Weights of a small GPT-style language model, trained from scratch on English Wikipedia.
Size: 14 layers, width 256, 4 heads of 64, MLP 1024 SwiGLU, vocabulary 8192, 18.9M parameters.
Architecture: learned and rotary positions, no biases in attention or MLP, untied embeddings.
Each number is 500 + 40 x the weight over its row's rms, rounded and kept within 0 to 999. Layers, rows and columns count from 0. Numbers have three digits each. The size before them is the row's rms in percent of the matrix's.

# gate: layer 5 MLP gate, 1024x256, rms 0.143, rows 624-658, columns 128-255
# up: layer 5 MLP up, 1024x256, rms 0.152, rows 624-658, columns 128-255
# down: layer 5 MLP down (transposed), 1024x256, rms 0.0365, rows 624-658, columns 128-255
gate624 028:521484565498506516522498494525529520573471523495464472482536484519531543483504527529488519461481454507563477487509466516474498543480497521526515484452502485435505443521522458478534568498479525512507489475472464436544520454541558446460486501470563525457520496513455431497518477588523562513493484445561508569479434496503429518551431505487466456546514491465467493531469558427392412601532
up624 028:601479413473515502502499495452424535480463509454494426513531487524502519566542533481506516484479439520566540530463426516452472517494508520558461500470464577466477516471527491508516491518538484501476514547549502457519487474582458458488464468434548495474496546554482519451561426503519548534495505465520498572453513545579478448513444516536496442527588499435410458549466498497507493508513
down624 029:511579524503492479531467498533563464503503556479541472499481490534537525497476508496455504489472496480471452469519614450488481511413529442550495527575533496535513451463527525512506379504530511483535490579470619507412553518468471478499532481508531456482485536466566485481616450469505483476492538488518461443490524537517533507460498534572461531489490462474481497485557442486486457469492
gate625 126:479516509450450524505542478467514516495516425514490512518463505605543489616486532503522439522469501583484527457514536437572495414497420517562453515499472447520554436442521457503468451462399510502532529417479508582526421504495455532420555541458503588443418488485460458476487448543516539525559547524482535503526557461478465523440560476529469547557412469555473490487473499491538504496464
up625 133:524487430583518519489425477552502443506491519534455536483510524543490502455422476497588523519512499482520484544594461502547440457480497493566459560537513516514473548520507526519470536489571476500521520466486555484509550432533502502496425501495449447530523458541574527533555536502579529597480516476471472528487439452501433538529515552529565484614506534488510444516510495455502537472570
down625 128:443479518500502515347555490495464593471496481514453509547493492480506506522487531448505555472527461506488569458522483568515461519534518520513477515568479530582506520541489493555515466564494439560549533505542550531492511489500489518481513506453457472503518554562446484489500510511462526534483509474516463539532449498483417541501503515486511547462512501470506510450486360558470527541489
gate626 113:482420552549475544544527494519525490469429509447471447548494492505511509506469525530528519545484536468501506486536523484471530505530468497506545488478428547511456476465452525532489499504514543491465440414627576484561529577482469495514525545470462517476481533513517484501496429483538493505535471495615474481522512475514461461529553507453516572430513478545592483479450526561526468506525
up626 111:463448553514459545503444537464470437458420455484459540480569454474572477429539553401518474491542463546497522497483483506506549529539502526541494475449479484509574536467503480589503553502451511530447501535469476468504495497526512528526536510543503510437509477481553544525512438512424556437444503460423514528466505471444533506516492551499536496459516456478483457506473469540451457477543
down626 108:470527522504532490464541500514497571547534542510453549495562550551480529535486460514515525529491534466476451583505501498548529480538507471488528514504490486422406486499510462469475479524489524498562514467523514565524528480483481512550469468457494533412469478553482455449498463489505482569433571472593513507549437555512492538441454525549446512527481506471494568436473434539538533518471
gate627 093:528450431450540451454505475443553536462507429494482499478468524497440471483464480545531409514494523496458507436485579511508511548517484501456538450468572570499496473489412460495485460624472497397453558488524468501535590507450471511528508454509482590522513501471538499528505571487472502494464501553478476513522433426501492506490434507472509523470488529477544477469537471429504474511518
up627 098:430582523495427519599519488464476450486486501544487465477568505447560516469513559467523524504449434497510541447518487514450444412468541437502506537519555374491515505505506462458466501506557514565607405442472599459497592481412508487532460524482561463540514458513512475458489500518478505521562498515520508525507457526497528506445531463510517467517520522485472436506510455553483553523466
down627 102:520527506480463529532455500541487571525513540501507562464521479496461513532463493490482486529495493486400522472503477504576489410501530449503473531518524469537484465564533506460528426488521571475496497431572470479421490516451499562537468575506480472497466542529544494521528476483470500435406498449495503479472496461444487475501530520481546473492508476560518579519515561460483487583556
gate628 104:572454499468509419478507528481503498544505512552411528479538470475479469493504560555484498455506444547560460554565539511534513507538518520395443509471512553496508501517481497533485536508465560484563471449539539477450488500539520475444463570559504486537487541489567455465459557469488455389492446491498535510505542564540543530505496477439483542498461509528472510517510488537525494487482
up628 109:543513526515548591481491489576553491512506499546521515512537524479470464534471546479465572497515486512507515500480444511445543510527446494511477494569548524484606501414526528601549505521533533502473560524570490494437449499484447458512492487532545396516444513525461492509532512467503482490471520544438464553516582478517463497534494448422436551527487551422496408502577531461477508506475
down628 110:488484557506566518449540456543500510466432469547504460464456460538465505518469512475550467465504429483526564476449487480528480493424490514517526543478556516487496456557500517444503425520434562517437498588501525448521492476527437529439440466490488476527469468507468474479499522549561535635478488531498494529480523455470526445470445470465542501536506510482519523562459467463487530501503
gate629 113:502476501507486478517523505565450512483506488514526536463484493598549487539519502475483523483409430495444478434530600457517470445548478513493466515549540469497448495507461514504479471551531498525533453532504578527521471397556465489461469455573512566474429559474487454502491512437532447502472505469540453516550513545491547534539472503521475548498532494426496473509514523535437454576526
up629 089:458467430447491467558559475505497465452527553528550553519507452496491498517551482536526522522500434538442531470449606494454434525520512471472489533560536518482460561587537464450443466488491445528496535556496559518529527481525502518453502498520504531546492525512552450510471512462509489453515483465515482490520476452535570511523465486518444490542447505438479474505476526490497518576549
down629 106:403515468530518511480500531555454502520468535479455470481521489534471553519460468486496494504484501545518515560488570528522521505476481509515496573454487494388489479514429530448485494442494529454502435471555417501471522460610474517530502527449518465522513462452500468534444519495518472519530534564522529504471435434517468504517561536554461464501507505522469506548501483457434542552493
gate630 080:453517478495476514515472498445480502500453470495542525447433489521558485478444505513509514472472566538485547514471570533501567506486482506548455523542458467513486499536473504533496477492472447493439524592471485484454600512496421510545519510518530533511521508458478508425513454476483553552524455562527511486454523445490448493527531523510534553543471432481423533474520491370485474580481
up630 063:474521463486522533505517500467504442453525459477536555466502525529542493485434466486519496499517556511500523481491600534515517476517495507561473510521450478480489470544459527489516488486453419415474484560496447547519548516496487491510511455531531537528474445488495497460535491489479567532540472614525523464476514493528434536506561518572538530499474389492467527458483488419481517516436
down630 083:495452458515480502475550530523555483451570530472522542485570525524401477529462485497481468565499542510496489510475480437504467488614519520537530461469497529558523462556515525543480562501453497471599427480531496548546455565481477514468513457409521555509517546568541459530568499495527540465558475553513573413503522510480528497510496458487533435453475476500547480504482516520447490488406
gate631 022:524497523458456561475484531479430451586504540539576487498501458512479451480532538520486498574540555525454482493495505483479462503511528543532517508544480488486492589536510496449440502443495463472539452496489531542547513476504520508527423528446479549474446504457405500497522525474503529589459464566488487519532496501475398471522468544460550480448449472495517509468508534515385493499473
up631 023:449544470551539540512430469474499570386521526469510443508513483478496493510506503499499519462487542518564489482519470525491462469452541473451515485461504495508511540486458496523537521530505587562541568429526492439520491551481534443520508495456495481464556537457514499531477467499508490463480513506434544492488518571488561557527461469500450546553516444426490478523522520469560520506532
down631 023:469541498446543514502467558482502556515523545516483475525552450475526449525547490473480465481510534502539463554483556526509522516483454500517473521497473511526476506453439438449466509544482496526513561518485522485522562510576511530501493510489548473480514505560492555458436526521477552523492473497554544507559553496434435498499444473516568461467548515518481533498485538512465496574455
gate632 115:458463523545515522515533465540503526485474504464450505484500600496435501530538486497518503530558613454419525469550493521582500510501520460608533547494491478547556460515538538475553510457387469488522482483531508486528472510496521417447501470476459518455506500504538474536538514440513454518478525515529520525454513461490428530448442544527519470501500531510555529514520584579557479430538
up632 119:527520549568512554523527508470492420432453473524467466503526537507531553479520468517555495486522533487458485435417460532477526533423486581471426531555492529504572475490553564445510513557526412550542423556498537494465487513500557556438498528532461504518601519544505533472498475535504433481535527540380453517521489521497541560477480513470454477518512521430534495515469450493467443573538
down632 112:471489433559536552523480536511527484484514551491487474550515488560429478467461497518519542524502462564589481591591512546450455469474483400508474523492489468523446552490461461510461498359541482504475605468477419535513516527525489476527500505453510571433513496478561494536487550470514535454489441545481559481487486470506500448470522539497532510440536525573475549473430515479587480513545
gate633 119:441514436501502518547473481517541498525520472475495545506440541486467584513481518460420528543427440571503497529443519452454565443499510491429499457507562561494471473500523452421504509452528441499560576515526474483519470492467445428521537592524533496543490514467506496506428467482521513525533389529547537565520538536484460496491473489466523453372513437427503581461557511455540560490524
up633 125:477507444477447536459446475538478478515505578496432552529518460481492569528518482471491499529531456548494519531480552449518530486545501466516455502534553525520519520498448432470515508477511433417522560478471572445551409511486484554492499509515453473527510554493567534460546465488428501471560455490533571565507515571499452475486542549539535520459527514444502528520565469449490567513501
down633 131:502506377539445497471528440501453463470438548487443550552471442496439521447444477558469553500500452516549484553450509529541536477481467501496493575474546494545499571523454536462508511406486547586538506516505504486550506496466516467546448535515480560476526465480410571497487592500545549430536549463529458533525518493554456465469508460482495462509477538549499505526493524538446457447526
gate634 121:443507519560556495510495600495532471565477490395540453508518507487512487518431494504510442500486539454460530536473565549565407488464555510519462517504485546579512530582584538455462468504485519520477514388506525460500482492529467479534471500455470465461470542442490464503524478505493523535440479465469509529477507561401441550457452501525572535495493414484501469527563475463510497505526
up634 122:437494489496510492440460564528497496533520529427535395535563543526534507543489520517447532452403469479462457563419490478505533483459470459526489496424482461536502486563563486478554453552497515507494496420457544501504555543477462465546523545474522540500560569509415483500450556563520523549487471540503488517473518500410547505427508478471512598504511427545521519526469478539557515473543
down634 120:532493552497456487445504397522452428442498546442462475531478477505541447485488520569542576492524480464515548507453515498499507487458516531477572506445487547558500463576490429470476511512552504492415512470533524493499462456555540475522518545551555497524604438496493551529499489457469530504532489534496480460497467573562508446491545520463480449561439519550531511520422457482506470484484
gate635 116:550478460572506502558506475539536539487481464481505539464560440539579527538512480441502484502500503564469576514554455449537564489452425491496490506517494531490565484482492470515494479494541457525543534495529416494508503494497587495491557543521496476532454481512472455550491488597493552537456464522541511482543478527536598556536528471521490514541522522486510489461502476391475449519446
up635 097:495478520537494521526557517508530481515518503500543529528500539579583534486505444431517469500558424566537568536516486508502525525447486548476496503538504491479593511451527574543486492537497498504512528473489496539549557485538587542494489552581471450509470497502506540496506501570491491523432465514526453455530478499527538543538431515523474465556470537442516527529474486426459496509452
down635 116:470528470556437526512510556437473519541518547487562488473530510489435432442513461513462527554471507483562493493466467526547480538508568573539528469535487478490506466563478568449537486447509566515476505481506535568588597494510601576550520438491473489585467479454513511547542526490552578474492427515477543470481489480525520483507513523528426503538554519483483518568541494498473461548513
gate636 097:521546486531505473535492422470482572556498502494431481541507513500480494520495486440469500538483546475486528513531492422547556469525520460552493517477443498534545493405524541493485591465540515537454550520529578505497474544490497507563471478583507427526460603431465475453487508536572518563461534479449588500444476527465536530535441482508460499522467454568481477548544401461531503439526
up636 097:472447535453459504504579510505502434497455498461571537486520559517498448477495488525427524559473490505509482524468476426490455481511499586409526510493511496465485448462468486515480429543520541517534449441498429518490533498506498511420526465505494579494542490485496439572522458503435519526555541465514459516546576501531518466489563476502536453493525539422521461471482610518452486550462
down636 102:490571514524531474494589452437513490441528481468521447427492516486499447491423384512515476506517497460464479532550482405497505388496551513465446532499496519480502499420446556535510551493496596499448494451432457515497512534521507475450501459433535519479549566464436501487463501496511538542474559474545505450520527473523448501513543492472562513517573448506543441492490478452483584516444
gate637 046:511480574516455462539470503496556468535436501532557414494511486613541505443511503573514504491522580540497415447566494560527492500548568539585457548488526532493478426491460525571444465466516458434473496424548538441507521530458477469509476472490511492509525575501422520579498464487542423486468500433522477501561490554518473452471511434549485444494453463567521512560561508550483454500499
up637 047:500481468472514541479413531515479477468568552423470416471480474515476498474519497549534427487501545510523495519514504522526537574574515495475541523546503541601477527576541479489468541544451516478483480455488460499463544484497557509487417471465543488421541447510500511462446412496471430502440543444533473514471447554561457416563449518473531407499537485540459442544443512463421488512499
down637 046:476568407585460502487519464487436502480452469509516514490467394450571499510496494443495610491489439503481525504486479506443489525502457418435569480487497464543494505524568471501493487495489560593553499554422499453485500482558452478431516456542505456552474469501481469494526549533454496498492470499484524494527511509485465550507531526411481553480511555433507578454536496505542498547511
gate638 102:510464583461501525549468457445473481421485455449516569545504438490482510520520467603577529491497486520491453466415466474500548524425470486453470474478523490529485548449492469532541536503464471538492490474424522479449528519547535558519499487465447524507492473512483490446416460452575545479462488452565478478541511489430471479491526451560579539538447561479543463439503477488537534574446
up638 070:451502415545555432479556494525450533555509540581482414462507533514504448475468577469445520466501500475485547481587601523499532473572516461474520523507404523482515502591477537489461492431548508534532488556506504436507502455455477470463504522520536486457486488532479458538565514505423488546529460564485490556507473488509478571459522493420425490496528499533457497566506501487498489490531
down638 092:478495505505585502484512509471471441546424478436480483540509493465493410540552503482560570544437432474489544508537466528527514547525489398490489535457554449491486545469469505524469526523605536487556561579470557445415557500585433497451535503466481516443495520505549515589433509462523476509463506471530468524496559467522488520429513459512514503541521468546479488542507544464530514505534
gate639 072:458524503488482492483513411525556501613550462499468490477504511565520511493523500530479510510531458489510544477471522555465517463473506499507481520479537473570464530539469548525516401455553469424511483413462561507495511521578502582547441456533497514514485532537532499523528582456539492492482444447536571509431457442520556534405514468578422543577477457487421561489520548475494494490422
up639 081:554491457538508512516461532446459539392521550523526513503449544448493552493478553518540563540546503506462417545539434452534501478521472565475545457460459517429543487440489443476457556583514539509515523533572510484490473487442509498489491468514551487514542488504493485443491466542470520498472531488505430483536526517482450482494471492420568507500522530497561436525529417545529442532597
down639 078:496493536467435494553537412544484493480524478478507540515502534569533474454507526528550521518464592528473530503515522495446475512475504535479525536518449526554482487518411553542439562427526546558534513516502496499523487534494451559536403525530522464497454528535474539441438409508469458518434501516487490504514491553492496516512459496505500531513528464518557579524511500513459478441551
gate640 028:488502537484489514472516489443487514495575560516500462475525507530521430470494530500499512425503415501512503418457572465478532456491432519540502537472579501542498438525508547490531510449461552457511458495536505524506447513530564460488467491457518528485504439523480524494468456525531546465505453537496579484576503497447471503526469541536449522437520452509476582513521499512486529502528
up640 029:515414466519493484467505480520491516450490587469492522516540555488474530543546506438491486492479554518493519487487541513447513487478580478489516562434525515565548537576545557505488491470507426479546504513522538453496476474465563468505449448572554525530526443500451545510445548460443538549521483497517509602469561497506578430522522476490485481491460477490579507524559505496512513544430
down640 028:467523427496489496537478487463532541571523466436520446557420490459468479547476502407532557552458492525521475481475482480478465563535501479460466520527482517542488491579513481533503476505566501495486484525488420504462531510501540481459514458449467447539473437477563502478438471535487513467513485498483472534521397461508487488471506508611482518565535513519439544558569468554469500543561
gate641 040:504506513501497545522455512503453546522523497483454460467596509518528536493503470537435488500530518425494527567452517529504474557498538481528536493516447409412538519500536533485535522491543417467505561536498429503510516526443521522537504525544462455466469514534460523440538447503487483472559508522551567512475509531539439451538497559519650435506471427474518497528529463583498509529510
up641 043:480448505465524488442562430494470526584544508557439515382549478498537488491445536510428532471502543458484516562479579515503536480455496509476489557488574482537454612472539518467527449494526462449484501511472546511547481465482529535466442555509487531536458476405477478539479494560520534439445458474587512455506471539488481497518493502558496514536442410487532520543505498517493548477527
down641 044:515513521482509460481550576490505545413525550471589555545450508502492566476530456532554420502481508493469498452464538546556592399493508473504540469490539474473509510465489515586524477508412452535520539500516558491475539528515480527471467473512485589477538520517585471459495495465523502559526483501503535538504573444484509413494602424397443482539507485540442447568449522573468496470494
gate642 107:542552527443517476478582447512428526501537526506588445522486418586503495459496533526524475432558461454417523550485448484452458491572462505560506487572557529449480617541510486482490455522462475445488465548531444529534489540461597506508485461435507484497512494496483505481534493521442534454496447441503555537499529523500502467530525515499456470522511460469473493447565508520505488542606
up642 107:525541519469490487449568419465478537443479450443528478486468450557467448494489582469490494529507510501498524506582505482436470490573531478431457503607557508503535482490496484499463425492537531454494515545475512521484494535524508513509512501540529538490486486490482436578507471524587497443415446503507498493521463386492448458532573611551514556532497525440492537511527530447472452533499
down642 112:505440503476499470537563465472477511489532503537487505518455490535514476491475469490521511468514497586464494523436531517416537446482577525554536517463540517432455516538523540452450459516483485534475473447513548498476514507564532496465435463484503545448531564468490499522531537399543555535539517517497620469507501483555439443502514535520530534496518489518420530475439446453548481527504
gate643 125:565441471563532490529516505508522590484430483600399544517511488529515464464488471483463555449459501437484495467467533515456491448509510485516482465527527518547462540507505494472451528559512460488511468557547499577532478556589472518487467516556470526504492497486439516517481468483450526479474516547503506450480499491437510482478494465466453518532447497417488470508489485508489522512513
up643 130:469587496394517590481433533455523505483542481530531490496544453479433482557540479453482443505484489519500519486482491427508521473469501535529561512429505550578497422447516530536565477441431581454520475493461512467465447507497537469523432429476469446485497495491561471550532479510550461509484491557502546528530478504505511589498543524515510466499515486498507518535529514493485409484529
down643 131:531537516509505518455476443554465466484445520455558526509526483509550496474478483503537494497438476426534533511491459493387517430522443491462521502506489531504494542581542535430450498528511412521480500566523435515558429486526483545522463467540532483464510517458554430536474519511490490428539497464529501566497505588488534453467493458515520527567502434442461558533503513438499534498540
gate644 115:554500553538487480538458540543479487514478493515577540530525507514527455551567523535449506472537535500546436513578578576406525499481538492447513549490524560460512521550539470487529500569506492471489460559480520461518510456503449495509497566515510471541512468592526521439490542508471477469463487411546476518527485515543493475525468433498438530516519546485523456497465534495530530470492
up644 108:451444536481497529532513454498537391513460534536530519521582432483593545442458456509416541516518502466478554559423408467570495495492460457488500475560531496476490516502388441575555587559500494491539534454547513521457450530592602509487450540491489524492560492449510452474568479597499487501497549505519565493519432485486482548513486533477460485510504526494473539493544527431448587485543
down644 113:475492447499496580496538478559463494626464453486471506498516554510515515487477508424511529457411486507485504478499484460590482448484434553506456484548492426503472556511541539473466468527465560516536498528515421424508420522448462482510544483543477563487488466450457563587469493435487472572560425469573535514483505543447503480517464537438477581515523439497473552418501478530412491523502
gate645 103:458538419513472521495501501519432460513515528542530507517477531506503506527524518477509650370480560542555494543425482437532503483546496541465505537473545501491496628469549505488500517512475552517528600506502511572523572446486389559531527470463532516467485539494549531515523479448497527569468540509455455536453506479477457449561470546513496446504424457552464489554501545476532447487479
up645 107:458449513604509535558451456537478474461456498513520501524511418433495513435536549468568499494519505497529527503453524525501515530460451493623477458456487449550520528460534468535568486532514517467437478469470496385521501489477522552394464500483517453550466546423459506536539539458549548505537530481530586527437482499440517455539567498458519587536509547421502448546536425480488522474527
down645 105:530473510494548530460561484489511486549525556415463462565490544500542473467514452518461477474474507507488554531399465485583530506532527436446467517475486505516460492535466495452464512499511506549558534448558465549486434561505451426561492514520553480458510491591479467474478532524549482461484474532540536473482516491573420443531539454485490533451507473432512529497502532494537436441530
gate646 121:468523496567482419506482479556562487521459522519502556485440551449533486553439489468432500418543560489539506587440487483506590527516494486519552515469545496559521472482500490482521453536525614505576400464505560460485515548469534531493517494529482491456463517517519486514451483482493449522510446427509537442560544447530509514562495480425462479458500454496553541518417486550519504510453
up646 124:534474550495497502477478476502530452433503426499498478487426503380475550504499435503520508506516524540471462484527446448481495529484492515484519492477421562477559538388523507527458568510439437510488545443550503517513473531516499504542463520480456526536486516536489547454446493541499460482466579498520507465547462535409523499510411517461501446513476471534523530553480437484437443434546
down646 123:515467440496432566499511448569553459462474480439512503508508463487535541434546468469498483468437464515452501544575468466469395534625464470463439525479486467505525451504539480456489496524482530414528528471541467497495531508478483471521508448504492554535508466375470582469480443459538580504466496552539452521524469510508444505461487543541484623527537502485529587434540506490474457508467
gate647 123:493491489551518466550505466468483511537496537432455536472552466553503499482419552460455601492522525491479503504514514499466564513442461475480486475499396470456501429496513556522485477492408499482520605468508542519467483438507552526582581498473456441431480526537483397535467535458522517456458528447551503551554577376479486436465454537480499486467414494559520549495557484464556525570498
up647 128:507453460530478527501510494437513492515549516506478542551561437524539530432421472504485617430535503472506491572481477491526503503491506542495473526497513455445511459556521514512469499480486407474503523483468461518446481462491471500568458498401531439451442538390449460560471492521443616498545433487565514507546516450528506432438510496468505517478431595501470523496585470412539517524455
down647 127:405501507495501476446456459491449595548455367463493536512516582573537496496458558510437558464473473517511416551473513511484477481462507501518463480577518460517482482466559451461493547451505495483457471561471500506472516510427559568523490553558478529564513521508539448561469499448437442523524471488425451493465554464524555553504470520529483542460460501490508530516452527436513555515515
gate648 031:524531441529421464521582443520494568468488479492469429429478459516510537431464486484517546561466453530540464465490506493516547540442505529503543482497494452490467525488561533496525511517460531480500499451469529467487573507472469404518524528498427574472535498518457437482481507557487416546512508481528542471533468474503478469495475419448477529546514507541435545490505455450453447479494
up648 032:493460469480574535459490518436520458479399506489461487555517572537482493447538465502465453409529527502468472560523431530498537532510558464513481482487480491551542437459530538574532591524551450532495481505475466560458441442503475482525469486464496504498472537510476496420535565447532520494562524439562502538537410479545531472498483495546479522468459513477486497518569481519572460492503
down648 031:475513500521532529531422538500466450518474513552480527517470460575471507537480438476391482530469473542502487573453599531408564479449427487457484583539539585433458553542460508494518449500484415527502457511509488477484514491499477535572492502494570526552547493459471518496482514499439539428512468556514522528522542490511514529489469525523531445461500545542568505479483489487522564542469
gate649 098:499537458498530500511524565505513409529464497576477602483441489504514450481441509498535491487473482458495441517530507488530477504535518500527526471556560445475471469478495516515506463485488481432523524440519547462513525506560469497511540590528532545480439482529550520412532490433561515495501454450451536521563504535454492488496570504427479471551588459490471463409531514478563604489455
up649 082:465543517513516518528544556482478405530504494524488590488456517558488432457495524500578501481493471507506493537505484492510405485510511562531495473528557449506445458499534531456538465516516488378476528447483529519498516490544517493488513597515518528460411493500572540428508516417478483499508493439495540519497518554463511472534508502459501453528562462471448437408511492471566595490489
down649 093:463485552550555503449485509503499446484503499580512485494458433533507531524471506509448548511517442480548577541542522476504492506473536485590533494548532477487495481500487528485481484584430497507435502496436500635512473490456591539451507549446501559549473533492601406498472551525510512495441443538414519474470541479574605462494516541515520432499421574458525468494509495482456525434448
gate650 131:503494517478514556554527514438478520507512473549513533470564451485531494535512482508449496458575459461553537499546497555492494481538444479543517460514526500528500517513540431541492511497518521469478547486510502543512437532575482416585430438471530485526546506536464453538478399499444446491491565509399527463500567470469492448414477505435576506434505525480496503495474532488469434475448
up650 122:509532455434544544482461516432514482428550534529539517470538488576429502551527461497459527537490495514499524499517458518484438457515457518497472545508442456466473486489507524574525447514510513476497507503516549490494454523523485508527442450421548487508495469508472431509503510448519504515465601454565478544435524509464524401508455517514525540561515518535478520487453487518447468484489
down650 128:581497534569458531499487492529465573479521523432535522473456489507501489425508491480467489512482485506456506514559506508465561566433418471508508471474487463558512496517513465533412535582493484558481530440520450517483428527496602488499481522507534453502502491549545479595504431518569489511491506514506490465497569481497444502458549470502496450495515438518546478499537521528468554504478
gate651 106:519534545408469549497488452547436503526501520533494508511491494480554467461418538493489504480526490489551564511574478524486529525520516414506539538495470493462453498546461499557452468502577523481486441494461457515450478470540576446508546530447498534491516491455489507450442458457474509493487538512525503520521522509430513518537536531541459436520505489569521504486489566452501516501437
up651 105:477520490480511469528505420417544511507472470453553551500471438524552488518497514591469433531443453462535513512473532483582487505456449545483537512468529470492528550518474526453520557538485495449469511516434553421485462458413502544487483534521474412487519448453511524503537518505478509496474491480482526493537468490493464487469492559567494502552469501500409468506514495574465471453546
down651 101:498515535460480531490514452521519444553488562471449450426477470522437459478511558508497474474558512458513467506550499535455526433555491465535460474460519528459468465533477505518443456477526523505514527469545475503491490565545482475509512421469518480522467580510465500518478524466506519447492544463552484533457527503521492450556468518459467496486475485582556456461449582443516531491453
gate652 095:460476515512547493476493438577504491495514495521460546511512444543557504554536487549570481454476499536538555521579438499500542511466491506568477507561478505488514503445482519472475533483543450498421491530483509501530492459419494465404506452565505518490462476442539492500465456521430549477530437460417482445521474480591415529565516517507476513532548495501387468550474527455503523485466
up652 100:498493513530518520541490475612450526448502532569445483523528536495561447428385521517542480540486505520539452481507543457505445530525534491482494535468542466532525449473538555560513468508541502484485494508465482450499519566541544460540487399565525450482531513468514513465507490527499473452498497506492463518558498471511480422452496469555544540436516510556591485544433468487547604454487
down652 095:487494462523491488446483587491492542497508460451465485506514471561471487573555405533446514479498544524461518510581441518567511461549494515493454476521570506496533492503496550560526424471573560489450531466495468512561470481494575506502481410495466536494483403541373481518483469479505503520476435528522460549485452516545538431457504478527519483533473503485431540413511524516490512539510
gate653 120:465495465482475595511469519453575476530558481556519462462508452488549468530460572484419526532481495563492458503544483518509485446493533483436456564545468531496493563469514436476558451502491553451456415481570554516522472584450412453589505468552563435537541434513566534459474542513483518542571503436499488517552492490490540475492538512541524556514536496490509562528498488453459518494506
up653 117:449489496470462477608568520506537465479480479487549481525490562507543482418475548472452521501443522453484484488474488534509522545535467509555516506542427476498534561477540449485489557514450502477409484481513534541580560448499511491530491466516527511471406467466529483520576549557426536512565502508553465481487434484507516499505467482518550521454517452451494524479535454525533568537489
down653 120:508509459488513484512478567462476474520541518507507465515452513490499546503457515435535474591529490569512458522517398472524421488555542489408496538514502525560464521412501405512540480479569474457510448514448460458543470451436509507519514530544447442551563486516595534429509481508481495514475485394511457553537436510526485459526535497478507561479529482489509546518472474526490472515465
gate654 122:525518536534524512566524509515534487461483569513549540465543453489471550463467509487492485503518486594556480451506463490520438438553536514544519483567453470522507557458531519531411485471467454559550520482546501483417446542547436487500447483502474522414554508465566463468449500487482518463490490443514486502500547529488509444478494487507455505518531592507483571531478480438568549424482
up654 122:529483494475488483475466493481492496519446578514498480467530481526456513464522464494523495531502477485508554510498471543557461471518470439460468466539442458492389497553498550513465457480512497502473474433457492514514501558421500458492481478550515423472471468442583435509502508462504487503519528504529541565521540504446541443441525491490474447546448504582455504515505521492518586469475
down654 117:534520443533488498475505479494480538440489471511513458524493544439500463515470499525526539497494489570492485531564506472502525490525479454464451447396513560518521512538480485471477541535572476475543478510538548532561573475548519469535567580532487483532556441461512557510529540526495590510489463484536435547484506489450476502528569542496480532518410461460503532431482544540501442501573
gate655 075:582574504562518524497505479533573483434552467529492500427523527511558608518483496462498483478445492492496458559456442465470462513533587538491545547463515470521488512548567522515535497488526487479529421550529503578468510549484476471505472430523454482476451515464477544526439461507485467508529483499518534526534540527484494507453593489563464488589541495485509520568520513506546518454535
up655 077:519473490545520464439509487547594519528512489534562575433484508490559523518477471518488517462502502547484496446477476444488530456471585564502473507456453540602480528469520546592440527553499498479547519475519495466419568429445539529478451504499518450519474527487439524510423553490468504435471448526587444530512532445515528511522498515529497486507495483476542510547567448540521594542469
down655 073:439458475505484536506561539437464479524498373496442484530525529455442417482475558459512577481555478565484483526485527516491522535578479469437522537537572517524529539476376507474525476484465469518454548508462440452485461503488506473520460508458535508512541482530508490526478473509504484522526565456476431506476480524467534570545498500553454517526517490549422469441528457512471496513578
gate656 110:474554525491512487412499472565456546539482472503511535528512525519534477426498511399544506435541507515578519527544527517543502411541513477515468452502532535477635574516543528456482406490475465585507478534506443509549526423560509485508487535499463520490471531467514429523506502494522545440519494499505537484486439481495449474448447458514434491487460457422488492473539539486538495496431
up656 108:482523468540421486476473535507484565447534548482490508455467540516539509525531569450494434423452536496505612525482543566456521476469537509452479451473512512555440494480457497541488448487533550489469469491472481564439513468558451535538481460523481517434514460457543517518515458518584460475392544610502559473458537506498530460531512452545497552436462451474484520453454481537512441505467
down656 104:490474520467489516404469475488555530465582466521501553493533502497547522472524513511499482502417491568463498509481514537484463547466590568526470527501528549606504560538407561477489481515479507506418485397468462513477553570581547428470503520547518520557453479514488426532491502488464543526529566502480480395484461522488482448554491458455533484482525458482492417486480480521504479527506
gate657 036:470524537517495572500489517475480511481477511491518565411465483505506513483453493514537503535567439595509542506484492456474503460490479398558505493487406470509423524504523528389432473477517473523444563506460480486488491469487448420507437502547520521535450520473534539537486538515437487508494441512465510439460496551526511475504550512561456481576502501533463576457532441482447466442418
up657 034:523428507445484507508453481555471504532461463556482468501469479538446494520554524492482499475504551456451499455546504516513538510484579549538566496433530577433486508505534408501563541456522519408472372483540519574543482533504544547502499513387510480508533531538517471529491478502557539475496517504503526548553450483463503584478445532513536531460552474555483470517513531562534580501569
down657 037:479533504506431463544491461516488534397557471466524439579551472526523502574475540464568463482428550486483437477520491505462454521454491514467523539500483512500556521502542539477498506540455475476498476489539517463493495538516495457545503551521474451488480546475463472545444454500514494445447477461532477540576510446537395482522429471447498486509486459502524449566466574487458588461510
gate658 093:499531519393498496498485482502495488543500464500573554517440482514504472495515522506367478467462461493533475451496512500517471573472492504410525480543562551520518476488457466532502481523575484467535551481585552543592491489485483536541450487507422527431546572417529483478514598436522452473528573555515504551488410458506508512489483456452478498551504473500456541535561504483510467566460
up658 096:451465518468457437505548482552524467473427503438500488481474501501568511518492509548518517497536518389544441530454481556476505545519436450507516545510499509492455565526491567508585440464529531512498486477497485515515504434512501533475517482463572501460528449436515491461550511510483511467472470462493463479442515496536525507526473504524501550530511502486401580502495538536550428488510
down658 097:467566570457518476459504506559539576403518479537509488598467463550521510535486574464432515438452516575530491410565501493475565557550561460455513488452460502490426488502497514457502502467538428447536570447546469500506527512504472512516460529439522506456502510511506452498544571441442464468459494504457536536538520472496570505516508522514511550506514469451518542584511452468516556541442